Weights of a small transformer language model.
Architecture: RMSNorm before each block, no biases in attention or MLP, untied embeddings.
Training: a variant of Muon for these matrices, 565M tokens.
Each number is 128 + 32 x the weight over its row's rms, rounded and kept within 0 to 255. Layers, rows and columns count from 0. Numbers have three digits each. The size before them is the row's rms in percent of the matrix's.

# layer 11 MLP down, 256x704, rms 0.103, rows 190-255, columns 0-87
104:217193120137100127166091113136126106112115094106127136100081154121152142100095103149124169096095098140096072126101040136154144094197129073130123146058129092127130089134079077123163120151131172083121105087105078156098175077082150170110132112113154130145118111095163
097:220090150108163153079192104149162091090128130102129079109093195147142150091102101114143143135106122158152161135174091133153131135134143116125121072122144137176089125152086108193117107138181076056111119114159152127107122186117088143142106123189095131109092129153063
097:093100085140106101147177130109118157069142115191143104166146100140181129113088166099107135142153125120143166099125115132127161174126024111196140107100154130142100166100159145132104167170065100122167109131142104161135129129132138105124119102141166071118135113164149
095:126138090143183073192124118141121142124181122121092111117103105138091075167151116180129117149138104135168104047130078104176126189133121159108148131174189126172125125170125142101096145131134121126104131094116142187126139176119128143130080031131137089168143138138096
134:141133148123154150134128109141143133116177123148122107152112185121156134135136131127096135118094111150068163107114130153165117128164082085172065136140128105062103113121178130099183156138152048102125162166103108085073068059135109095147145130128155090205158134066138
095:131172134072030095113135126125148142177077163181119131117168137127107094185133123077111095145147094142105170142134134140117203080107120117139137192087113099200130154115144071134121144131087086099133119121110106137127063190130123135159151155144168158080141114059072
100:126156149162148110171184076146173186112171110143107113098078109081068152149064108112160108097137130102189163089098123100114145091103142140069150128191060130148135094114100179181068094126050133146163120147104140162161088188121178085112147112176132077133126113103130
105:159118115104121094121160114138130114106121110134120094034130170118086131134052139137119104147147117183056101092124158147089112133151142114078104139106135082124144132170081120143123147132100154152150124146149100095135136169114106124085157122139097125124188114132163
104:179138138132128130146151092131107130134112083140155127129132114133134183118121128133048127138117093184135108145135153047098145107142107113189108168189199113158016165108111193108126124122143142083135169100073124162113186139147183161121096203143090147105157126104161
106:162151167095150066134146154183064136128125105230173138061168121160170074058126128153175132078127159179121123113131153095177181149118085122136107140100109106178146126062138105162146143147120111110204136117083092110150143082045111157075159110148094172121121122122116
099:132136099136201139093085123109133107171142132143116126161175102091155132148132146137143130126150135076105110153182102107165109092125136082057149161152099168165106077125172145165128145138067087059130098165155093172128092109104176166102188148115119114140162134188147
096:085106098127152116158092113127168096094142167172109166140103130175142127102154111123121138130103093062105144140112089113114096154109178091178155143113128174088135138101100166146103064100100090121124082108187129090103145166155103178159140144087124162116104155107140
098:156098110141169170159135172185076144115153083120134121144125098170137085132073105085227110097155177165138130124156129132142147186150161150107134109135163170091112100094171141130078116128169060167142097148132114092151172122121185144105100112145110174088100134157116
095:117103124117085126171048101105194070131148130143217168118080114178170171173131102102109116114114182163152097151091141177126202159152166137146131102123156082150137104052123147155140178118114114095118116083126082122108084122143136153112143150098147150146154118110111
109:136118132211162109141168104120129129087084123091108144134142149105076105106098158113084151131159115089160155160112151089128133147115099127106123168102124138176106152140148174076146073146134123086134088090079132123114136132144162132124095185094137148088168145065102
105:136125107167117086140152143124141119148131088120145096102109140197109145114144193026166108090127148137095098115173118094066106107109096108085162123148042136128118185125166161169190086159109114127094079100105158173132138127124139098116122146084135112135105109079137
091:123148170090235111150176147147130169051134137145120115139053104105150119104163145147042125110108125149127130123207086159178117104149074153087120147127102178105180130080190145146225128141148172101120168155172130151153132141127121193166144124145148142119134162116141
102:143137150159096188157123161147095085102116126142109064151135132055071168100076137183112068139113184059144121146190147141129118133122120148090103087122100153164142120135106139090142064170147097095141098162203141137126093119102099137132095124171075217111130105158130
096:057146073153055057116115141192136105116122161093126046139116141083165153190108179132085104153072092174161182176122128073190151136175126154175137152141183178149111112095110099129104136098124143121140155123144129145149087123125089143099138225112114179183092092140139
115:092170150102117129151147160166146129130103124160135121106071153130111136124117070065109102105115094115144182121111165123060125145118135155111129080142167129079077142082185144161093133118217202080148094135127114113118162093121132088075156153167093067113143160089138
095:132142087120181115107149137155075156127115077119118071155137120142122125133075105180144160110157142169175081122117133138101098166138142158104138126058124123150121163160129096061064087201148148077133184155126113213169165142165142132111094158116154159128098160091149
100:164118143149124131147097155130091168108111150146097109167109031112141085139185175184128092159072159109122123119125134172110145153064184131106125101118154143095082133101114143114138131100069155127158116127134137144084098149098115136116124103063155143127128142114159
102:090081070112089151106161116125100136124096095130116148097125124158188088146087121121129059121119142172203130099114115153092148068120099155125118147132161134141101125147182139118171172146111108121076143149129077121164148089091106158074133137123124197110104171175132
096:140164111112182115186134134122133090157156127153143111119197159137152130159083166131169101120131156168137132145119162088092142166155124080150148055130155094195069088175109125191186106110148098082140165164165115160182115160113134115165131066117126130138155076121116
097:131099127138060153058133127123086078162111124129173160187192119135172094148128129113106072108108135043106067108157138105138147140100108117155138103108136129149090087163098067080082118165149135099174186081172112135143135112123119099112081114115087184119184079138155
102:122135109122113144130154145104100141130097170113175102149207113081110148142112123152164136109107218114078132112112125154151146155061145145165139153120116147103113181130134084106150189103151133144121187155115076115133092131118088198110116137131114159157126130123153
101:072111160091154127153133099156121095108109117164138134088103127125097183134203139109119101093138170124127153119138129124109133159100168127125154114184131178125134117141140107119078130125083102143042102101147137093060106140118124154109136124121148140110113125054122
094:137115141125118093105085123145172081150095178159082191083169162125116124118135098114138080099144176083161143126139063157182089140084179144147139138139118090066100085101126105114065110089105071154130138148109149143095033131153135097098163116149122148132100071112133
099:086141147137102077129146105180135125100142149167125134134139090135098136225114114113146107125103159149145178073053154079094086106172144112055147096164174143116080146148117165092130148100163125141082066125088163140118111101118129126092149162101072104136162134153125
097:168140129083158152106106090089079185160123140059161124191173143190096147114097119110084110133096143079203173110162116146089169166105124120135107177082128109139127135077146117116100159111116104091116090049135099151111164097094151152032153125125183162144139119164156
096:150135151160158123143130151085113135103114144139094138135158114088102163162152126138158164149128158128130110118153147133134108116118083130071078170106100093118113025096172136110089095176155155140069165159101140053116144159126188120163163139134056098130184112106115
102:086126140173176143096189123089097085164097126131080128173120126160187073122122186098082150145093117135180136103134105125152135110124150140126106125092127113152113117057106159116168146158095133110186129150093129115116169116134089054114120151128204069164131180194162
099:159150114166103123140167103098120141162109121112164102090090055146145092155115176125117147098138142102189163144124138106150064105126150106165172134155101086135118090125182144133079124147095151195139096128120097115137114106115127122138130097047170106128211134132126
098:162112144130158166129137143075129070149158061174125132119175156113117151125148150175096116159177129190103137155093143163140132147106118137132127115151098185166181112169113164100102128106157144189134168138174081081105180059129061146090129087090107101112152135101076
096:144133147150160143168114112115126122127189082098155164178149124093125094144135183120207110107114080153160122204108143139127140098113152128191116157128197147118128130148152185139107108147133132119098207117144084118123158190122117137164124085091101177102127112094180
100:056123111145138157123136105170135126087106150194083112138091148106098128074069107166099094170145099035150102114196149098102163097122096131130125036128098168135076101153128143165085115186109107167150168163185125180133124148143156127148156160172094168151154145175117
097:169161127153080108184161066148158137096106126117143103102117150103128159108088123139124123117156056136126136143083114085128095180089122179161155117113119077087131189079137142160064148154098077115148122125146115124062168144170109230091077103101087077144149100184097
094:199098082177135136169128122102096123159144072103105191114147151133142121146107178137119146159108041175172112169160087146158071072122090133080145146177165150121069151073090097114094159092149182137169095097125169119113126153164131174186085137101130125173132094119132
097:154143043130133146111115139175119138141111100099125197110103165090161083137174178112106141152080097179161088177154131180173107097216143169187148116128133064137087108099098098099154093166124134152102134135101110149137200133161124114104145115082105200144154087098093
097:116140133166191137103164117113089102098087128161097153119105155098114180093135161116136105144136144071107100086169099107120165085141115095096150172170132132186135128182121062127145127152138134161056152093163114129113167102092164142185188189123094160156196106149127
098:104156088060090156121127140139137083107092150102153130154105130114154141146134146091155142174158162114133089067143150160095115201172072132164119124152165198161155176132134134124121112053187152117086176155160072089146041136202156096112095092171138152124154150113105
098:089125121124115108143195119186153049158174218114123126139110102108153144122089227150152142132087113098122115139094172130137168121099063154148151146061085131111129131102109080105067153116116136118108130147131133179135145119118127109164188139144107119137091126156139
098:177176089172145052142106122159074108118162108139098125152093154112101066114174123168082148085128157155108103104100108105182121132134105118125151036152073130147131119114128126084127100162115132128101088114164215029093132202153123113151134125146087110149133132219104
098:076141097127136115161085117169157130090113105104151128128157146054118146115146150155090063131123100147080092176117169090073153095124146131087142113147108167062099167111164171139157132119140116116142146168099135132145068145121122151091048061114101155152101154163079
099:185143082111132115166077153109068134126072191114146135105193125144145144117125126086066134157175174128160132118134121145185183102102169113071104144180144075083113122189156122108134159134114181161119138068154095142165101137146121173100096116102153171082165084119117
104:175132139142169143159058098091090155163161120104142107176160128167096176128132153086082098099156165083117122111120131111095066085170129129128117152127122175140103167101162092138182161150074145149176161159132107127129135093146158101148109154146145123137118189169052
104:146114186067160105177134136089113066125148144121166093108173068089122179093116154081159146162158130149159121090157140144142144153076103091151108156049152160102104119170143143174086144080200157145137091117153126129115124151087156110126175139140149113136090116111130
095:169131072102107087123165118173168159153214117092127103127133117117128114096121134119126147130180155114150118095186141128145114128137154103118118125092086120157100153086115137119103086203161128219049117134165110114121136168130129119150110087147174106135080104132129
099:129094113104102120186099109105112141155131095141131140138120111081171128145111058140119093097154129092167115120098098107123123071091098091115124136153101121111120124127122094070132120095160092170068149153089162214150161120126144211122162145114137159124072109181146
108:131226136108140090121128072160168114155163222142192126153164131140137123073124074126109163124119156100114069092155092087160092178144148139141114106157141165111139152161162084192119045101149119072133200071104109124134129215116128112089136114119103095144192097164119
102:130107124077105126112121076118182139177128116171088196106144155098156083150163139121099133129109107165100125148098118152144115195151111193098111156162166100117091045151093122150140174128100142130121202128157113094104142176128081132132092178125095128102101123153126
098:137146160141170102114177047079182165135128149106154158195134146198097167177167147135138097128122043067126202169119092131096105128161084134089147186164117161113157172115112185074118143125141138191058108086137093080100151126120043150156192144117138110112096146102193
093:117114048112106167095120106143086141129114143128136139111125131129116159164142083117082117133146120171156110156081111196093057087195030172174146125127120116132154138160114099149173127181104133147173180094153153146125111134145106149174167082122114115118074139052117
102:109121155163098063180131085092096114162122141136097075159094179172083119108124181169152159152117158167163134218149135157104190130165154156183140098121148157142118138140130113079116185103069097084110090123135101062103154134103146166201181172113165101137142184120061
094:167219125134162147144126112103118175039107115058112178148120144106114156133157148149091105103104079139131118152127132136107189096127092170195112106114083116080087065137150095110158074174086115149047102132134134135149180087147105135100121145170116105134158093165076
126:173131074086161134096114074174125186136100120095099087094109136160116164091188091131147127167127078177107144105110122184105126151147118171092154094155097147151107140076113148193126128113104159075103162163111096117138108123155098129142114099164130105124181138142128
098:153105140164119138117134102076104115169191178167095189096113122173110069106180153136143046085149160167069134200127117135145080149139139088150069121151122078085124088109088127097098167116041090139105116093105136112123126071101155156150126125115160118180150090159154
099:154204149104105068179136117162140144125105104097108136075180165181172144097131182098195127148138140114144124126139172164123127092200159126122119101094113062168127089104143151076168099082116182120140127166156066147125126106115101087185141151095103229125138131156156
107:108166094150137173092146136059133115154136096131134113116118172120134115106090105093153127129115180110123172134105189114119136176120105172156139178110113128107146099133051197140127159119181091141140173185180164115148108085095166172112100186087116160136108125136149
099:149058140135121141185143158107147125125118092143114166131160111041103111129104172158206148123178118186104134115128129084112110093120125149100072209087105082110127136142119124114163160146139133143148139156156133113081117117128114146186145153132138192105152094113144
092:091149125121131155120144109145130123069146076050130166127141181153131120153159174131094166102172126083093210134145156112120130149164099104130136079101130161075133175100170100170133123091090168073141124092128087084079126167139130109136164120159113148098074141091145
106:070098153147104139109104114094158117115169072118128166143135103219056110140087183101131130127126070188100154090134102113080114048109091169071144172140174124138119122090154159113075162142138141104133145105140110130115141083161156130116076163152094132120145124210135
091:136151062151144120150151108128108113120092112084061168106151089158160126115124109127175126115148100056109100183142147152102145116141122074083158058108108114106096136119074237076123123136149082103165076122112134104150116116092103109062141165102172112093083125118079
097:108142118134047090127056111127140212150079127125074117163079108151142152155154101118187129132099118154130106157109149159133161145201112156139086101187117113125127117112120118160116144195103135086180073121130084163052160145100197100163214127133108123151081104157136
094:104148100099141179080119163103107125131150141142095079160154155135138146178161088069150172137150101126026118091147173169115154140123110179229155124087155133169172124160131129150163131105191127157134211168127057098151098098162116154157151137195088165105104120167146
101:108081161163107123120202174128076107122160149127100108068114094128110186134151121170158124120194082106085128130097127160139117085124091103121162151120141152120142185133087175156075167135191067107141181077169185102076115089114086194086177156142122164127113122124189